Part of a small language model's weights: 23 layers, vocabulary 2048.
Each number is 128 + 24 x the weight over its row's rms, rounded and kept within 0 to 255. Layers, rows and columns count from 0. The size above them is the row's rms in percent of the matrix's.

# layer 6 attention value, 128x160, rms 0.217, rows 77-96, columns 0-79
size [ 97  96  95  99 105  85  97 102 103  98 101  95  96 101  86 101  97 108 104 104]
[[ 68 175 143 147 119 128 127 122  88 155 118 145 128 129 150 118 157 142 121 153 141 117 114 142 124 110 114 122 139 109  89 145 141 131  98  81 162 148 122 132 130 133 143 106 137 179 111 138 110 129 108 132 129 154 148 193 119 115 174 155 126 135 125 166 174 145 169 161 150 116 137 105 128 166 157 116 134 132 165  82]
 [113  97 151 163 134 152 105 148 110 147  99  96 143 159  96 138 143 112 101 145 126 138  98 125 138 144  97 110 156 120 107 160 152 126 150 148 156 142 137 119  86  81 128 143 159 120 161 104 130 149 128 137 110 148 114 107 126 177 159 151 172 105 104 113 117 110 152 128  89 141 132 150 152 113  89  98 180 123 145 158]
 [ 98 108 146 155 138 151 150 101  65 155 130 114 112 132 107 138 100 136 139  96 162  83 123  99 108  82 130 100 122 138 128 128 149 186 118 112 106 147 162 122 148 109 146 128 145 138 150 150 133 124 146 126 180 128 118 159 124  87 139  93 116 117 107 151 117 116 110 122 107 161  71 162 137 120 101 117 137 154 114 128]
 [ 98 101 136 175 147 132 109 123 139 120 115 161 122 174 144  96 103 149 128 122 124 122 143 129 117 124 155 128  90 138  96 114 131 158 145 145  87 129 130 134 145 130 139 120 126 117 111 129 115 151 145 114  86 137 129 136 130 124 134 118 132 165 118 108 117 175 121  87 140 159 121 134 153 144 127 149  95 156 156 148]
 [132 132 110 141 135 106 126 114 118 155 152 136 143 111 153 131 157 216 122 132 134 138 147 144 164 142 116 138 142 105 113 130 164 110  80 109  97 160 125  95 102 156 139 155 122 135 150 145 136 115 138 113  95 122 144 143 148 128 132 170 102 146 117 122 149 142 102 105 128 101 136 110 128 133 127 161 119  75 121 158]
 [122 134 160  77 106 138 111 127 138 120 150 122 111 113 100 145 126 114  97 124 142 123 134 181 154  98 131 121  81  97 100 150 152 125 150 136 123 129 148 115 122 117  93 130 127 123 130 163 101 172 114 116 153 179 165 107 161 148  83 135 116 125 143 147 144 126 168 168 153 137  69 112 121 119 104 132 149 141 144 113]
 [114 144 155 101 125  94 149 163 105 139  98 132 111 111 122 140  93 129 112 131 119 111  96 191 137 127  82 161 112  73 103 131  92  76  67 137 147 128 125 139 138 132 151 120 122 124  98  93 154 150 153 116 117 124 119 154 133 122 122 119 128 142 107 130 157 124 153 105 117 137  88 127 122 133 104 145 149 138 137 125]
 [ 88 110 112 115 106 128 135 116  93 158 146 115 155 192 110 122 105 151 115 126 157  95 105 133 149 106 143  86 142 118 132 118 153 126 121 170 115 170 116 109 127 122 122 101 142 160 111 147 118 140 125 148 147 148 142 120 132 182 160 181 124 145 114 121 159 137 208 163 148 183  72 129 164 145 121 135 154  79 134 103]
 [120 139 154  84 145 144 137 133 124 132 125 171 102 124 105 108 135 125 107 137  98 177 153 132 119 131 147 166 102 120 110 124 120 122 106 120 109 102 123 112  96  99  92 105 109  92 162 110 149 160 118  76 116 174 161 106 107 119 104 115 116 129  83 132  79 158 119  85 157 127 122 120 154  90 118 167 142 145 136 155]
 [ 79 146 124 136 103 137 131 146  97 108  74 124 123 168 122 153 114 138 156  99 152  85 143 138 136 102 146 175 105 108  78 131 153 118 111  92 121 147 118  97 133 133 132 146 163 145 163 113 127 163 164 117 142 133 138 108 102 163 142 135 122 120 124 167 130 124  71 102 128 153 132  97 148 158 127  74 127 142 144  97]
 [108 118 170 119 126 112 134 119 156 153 161 117 129 144 133 124  93 167 137 116 187 104 116 103 138 122 129 143  99 108 123  99 113  73 157 167 113 141 179  86 106 125 163 107 110 100 147 157  93 131 132 144 122 160  79 142 138 126  88 148 155 119 149 144 112 118 132  87 168 103 122 169  83 102 177 125 151 101 146 116]
 [156 114 129  91 152 117 112 104 153 114 104 144 138 154 124 119 107 116 104 139  93 137 142 142 113 131 114 127 133 124 111 170 140  95 125  92 113 152  90 151  77 151 110  86  97 134 149  99 127 106 127 125 120 158 142 144 137 101 107 123 102 168 132  82 165  86 126 141 149 132 128 108 123 122 166  73 161 128 115 117]
 [118 154 124 133 162 133 121 154 158 158 149 126 142 121 125 108 109 140 140 112 115 135 118  68 103 118  84 134 120 118 115 120 150 122 143 137 134  82  97 117 127 124 131 159 182 109 140 178 139 131 133 133 112 133 121 141 135 130 114 187  90 146 168 134  99  70  83 152 123 128 152 159  99 116 126 130 126 184 149 146]
 [112 130 111 113  87 115 120 136 149 179 135 133 101 106 100 123 109 108 118 159 128 135 109 122 134 130 111 150 125 142 146 113 133 131 132 111 114 124  99 145 105 149 133 151 108 137 150 140 140 104 162 122 121 101 149 111 140 114 108 142 112 131 127 172 123 194 157 145 159 148 142 139 112 170 164 120 127  98 105 119]
 [153 137 108 139 165 158 105 112 152 159 144 111 132 108 110 139 106 163 110 123 136 102 150 148 137 122 106 171 122 138 114 101 171 141 171 159 108 145 170  71 142 154 162 133 134 123  83  90 111 160 163 113 181 106 109  89 118 121 120 126 133 142 161 138 147 173 151 109 134 110 139 149  85  85 108 138 123 101 121 117]
 [150 104  76 117 130  85 187 131 144 142 154 158 131  98 163 149 133 139 132 130 127 153 149 158 131 135 109 129 145 122 138 136 171 122 146 141 110 111 132 144 161 128 103 146 125  74  99 130 137  78 131 108 128 118 121 142 113 137 149 166 109 147 153 140 136 108 112 113 177 127 112 122 106  77 157 143 124 163 129 108]
 [155 109 135 150 115 145 113 142 158 132  86 101 111 140 105 105 125 101 100 115 153 154 135 124 128 121 116 197 139 126 131 119 155 142 183 118 110 153 152 147 118  86 162 121 155 126 184 118 141 167 116 176 125 177 121 139 117 128 150 153 126 100 115 123 108  91 109  87 114 131 141 167 152 119 122 119 128 106 136 144]
 [151 129 130 116  88 121 127  63 130 154 152 105 142 109 135 116 112 131 137 109 134 134 161 165 112 137 100  54 143 176 107 128 116 139 140  79 118 143 100 134 120 178 137 164 125  86 159 135 103 117  98  78 124 111 126 118 139 112 136 116 122 136  99 111 107 109 107 193 148 139 159 121 166 157 144 113 100  84  99 166]
 [125 162 120 129 120 131 118 141 112 169 134 122 121 132 123 120 157 126 150  92 191 129  90 101 121 118 169 136 158 146 123 112 129 110 138 202 144  94 118 134 117 101 123 174 133 148 125 160 133  82 143  89 123 124 165 127 131 118 120 175 129 108 133 170 111 135 147 129 126 134 157 114 136 111 125 163 105 149 120 131]
 [126 115 111 113 121 149 113 176 139 145  98 106  88 120 154 128 156 113 130 179 101 108 127 171 154  87  81 133 123 135  92 131 126  99 130 111 153 102 120 140 111 124 141  94 130 146 109  88 110  84 112 187 186 128 148 106 105 151 131 114 121 109 138 131  89 155 140 135 120 120 123 102  80  68 134  93  87 122 148 111]]
# layer 6 attention output (transposed), 128x160, rms 0.183, rows 77-96, columns 0-79
size [100  99  94 104 102  93 105 102 109 106  98 102  99 102  92 105 106 120 109 114]
[[ 96 115 152 135  94 169 108 172 131 138 167 126 108 145 187 142 111 135 121 156 119 142 121 157 134 140 130 102  99  81 152 119 128 159 186 151  83 119 156 113 143 138 142 112 154 119 132 114 164 133 164 149 164 138 100  95 107 123 116 128 168 100  97 125 183 126 120 132  94 142  78 120  94 135 104 138 105 122 141 151]
 [107 156 110 135 152  94 143 186 125 192 166 122 119 130 100 151  92 119 175  97 119 120 117 119 129 145 129 139  93 143 149 133 133 113 167  95 127 144  93 136 141 131 117 109 130 129 124 133  92 167 139 146 131  99 137 158 106 103  95  87 124 134 137  97 107 131 105 129 134 156 115 143 103 120 125 180 141  76 121 132]
 [119 132 120 138 127 144 112 117 161 106 145 157  90 115 167 135  83 128 161 113  86 163 111 146 139 149 135 149 166 118 139 144 112  80 131 127 127 124 118  93 136 153 125 153 137 108 100 124 135 149 147 139  76 125 119 132 120 176  86 116 153 101 125 109 129 119 120  98 111 112 113 167 139  76 121 157 122 105 145 154]
 [157 172 126 118 196 122 112 147 139 104 163 137 132 140 184 147 138 145 112 149 130 149 113 137 116 108 106 171 140 129 139 111 176 179 106 120 171 155 119 125 126 137  81 177 132 137 131 119 124 144 112 124 160 152 137 160 123 126 107 142 134 118 171 115  82 145 144 138 128 125 128 141 104 125  80  68 159 132 131 111]
 [176 118  95 136 136 103  81 121 155 112 122 134 122  94 131 124 116 102  84 143 125 118  96 166 108 130 128 147 115 153 135 146 102 121 117 140 142  83 130 135 132 107 139 162 120  81 148 106 134 130  93 109 112 126 102 127 115  76  98 105 116  72 116 143 158 128 176 103 117 145 141 160 154 146 129 102 103 139 125 113]
 [136 152 156 110  66 153 120  95 101 124 138 109  95 103 159 157 125 115 122 117 168  93 119 124  84 148 120 145 126 159 162 132 118 150 116 113 101 130 109 134 129 150 108  85 147 153 115  94 127  97 124 128 127  91 100 138 128 115 122 157 129 111 140 109 124 137 101  90 127 158 161 133 155  95 136 183 125 139 133 128]
 [104 112 141 129  78 156 112 129 141  79 132 142 115 154 138 173 143 130 109  98 153 115  99 155 126 158 137 121 149 154 118 129 119 123 116 147 136 119 167  71 150 127 139 122 107 117 121 128 125 160 119 100 127 110  92  98 144 155 124 146 102 106 115 117 120  70  91 147 168 169 143 133 168 142 107 191 126 154 104 103]
 [147 113 177 143 115 149 110 163 142 124 154 176  81  95 145 112 102 140  94 129 117 143 134 163 144 137 138 144 136 140 105 130 157 155 155  90 137 136 134 119 105 103 142 141 118 122 143 111 163  76 159 152 104 134 109 133 124 115  84 135 127 129 113 142 163 151  35 106  95 150 131 125 143 112 110 163 103 126 178 101]
 [ 84 163  96 115 143 133  59 106 108 123 106  88 163 154 105 139 143 114 130 124 152  93 140 119 125 137 115 138 127 138 144 117 124 124  95 153  96 103 143 149 135 156 116 143 124 152 123 136  86 145  80 145 126 117 122 151  93 154 118 151 102 112 158 132 107 129 162 140 123 133 163 142 142 109  96 106 161 144 116 119]
 [106  86 135 126 111  90 127 147 150 120 128 140 136  72 137 123 126  99 168 156 109 112 101  78 135 122 139  91 132  97 164 136 115  95 164 119 130 138 154 116 183 125  87 105 144  79 123 139 149 166 100 149 158 147 111 105 156 137  80 102 127  93 104 120 109 128 155 109 131 116 114 128 130 123 180 167 130 110 164 134]
 [188 137 144 163 112 137 135 106 147 140 128  98  90  83 127 166 110 114 130 139 140 133 166 136 141 164 105 133 127 152 152  92 152 140 141 142 146 106  87 119 152 156 130 135 128 170 147 114 140 155 134 152 139 148 170 105 150 101 134 175 128 109 135  79 107 159 147 153  91 113 151 116 105 127 174 155 120 139 108 153]
 [110 174  91  70  67 124 137 147 125  83 140 126  99 139 112 106 160 128 137 152 148  72 142 144 139 116 145 100 106 147 116 142 131 142 150 104  78  97 124 128 156 147  85 156 172 157  95 116 108 136 110 131 105 128 129 162 140 137 132 164 118 124 142 137 133  95 142 130 123 117 113 124 136 138 102 102 104 118 124 163]
 [122 116 124 138 153  92 142 132 155 100  82 101 114 115 123 160 166 133 117 112 134 105 114 117 108 192 158 119 131 155 129 155 160 149 164 115 132 120 126 150 118 182 164 115 107  87 175 140 140 164 129 122 139 165 146 123 126 128 166 126 147 121  99 104 149 184 121 117 153 115 117 110 137 131 146 147 154  89 139 156]
 [ 64 139 114 128 155 165 101  80 172  75 108 128 150 131 154 140 150 104  93 135  84 114 134 157 127 105 127 119 122  94  91 112 119 139  86 102 136  98 102  99  96 106 129 100 102 138 141 110 124 122 142 115 112 141 174  85  83  92 149  59 153 121 129 149  99 118 154 157 149 150 141 129 125 125  99 112 126 119 117 111]
 [150 139 133 156 124  87 160 142 148 117 126  97 110 121 146 129 139 152 105 128 161 130 120 143 131 121 162  90 159 128 148 133  98 143 121 126 160  97  93 108 128 116 128 148 125 159 149 113 172 127  88 139  99 125 176 141 125 150 141 145 194 110 151 133 112 133 107 122 110 139 175 134 147 111  76 142 167 106 142  92]
 [119 105 151 144 168 112  78 163 115 144  85 117 133 182  92  67 145 136 108 110 117 139 131 140 117 119  94 133  80 179 127 111  99 124 135 143 150 117 119 144 133 135 138 156 148 145 136 121 134 139 128 127 100 146 107 148 144 151 124 105 145 145 129 122 146 112 161 155 154 107 107 171 140 156 148 107 135 125 113 117]
 [110 136 131  97 160 138 160 121 160 150 162 149 109 137 112 140 118 104 180 119 111 120 137 115 148 150 134 116 122 131 143 135 185 113 123 114 135 148 129 145 182 152 143 141 134 182 126 137 121 108 120 138 129 141 161 121 129 139 114 150  77 106 154 138 107 145 151 117 150 159 163 157 107 102 144 159 145 108  93 133]
 [109 110 110 131 144 149 130 118 168 122 137 139  72 122 128 134 139 113 130 190 120 143 131 111 162  93 191 145 138 103 106 160 116 123 140 147 142 101 146 117 101 144 143 146 163 122 125  85 131  85 177 143  70  90 145 137 118 101 139  96 139 167 142 148 159 153 162 139 117 111 157 105 138 124 117 144 129 126 132 111]
 [125 121 107 136  91 133 111 122 103  83  85 107 160 126 120 158 124 103 113 168 140 134 137 126 105 125 118  91  88 161 124 161 122 137 118  69 166 124 121  83  71 118 122  71 143 121 155 117 127 123 116 143 124 138 116 132 146  98 169 106 129 118 141 118 119 100 133 124 141 135 142 139 120 181 143 122 135 122 161 121]
 [104 105 109 152 104 125 162 131 142 179 124  86 130 149 148 114 145 159 112  98 120 100 169 163 105 122 106 143 102  96 145 121 100 160 166 145 125 173 142  88 148 110 116  90 139 174 105 142 123 115 162 147 125 187 138 114 137 135 155 122 123  94 137 159 191 132 161 154 138 126 118 145 130 135  76 139 117 123 153 122]]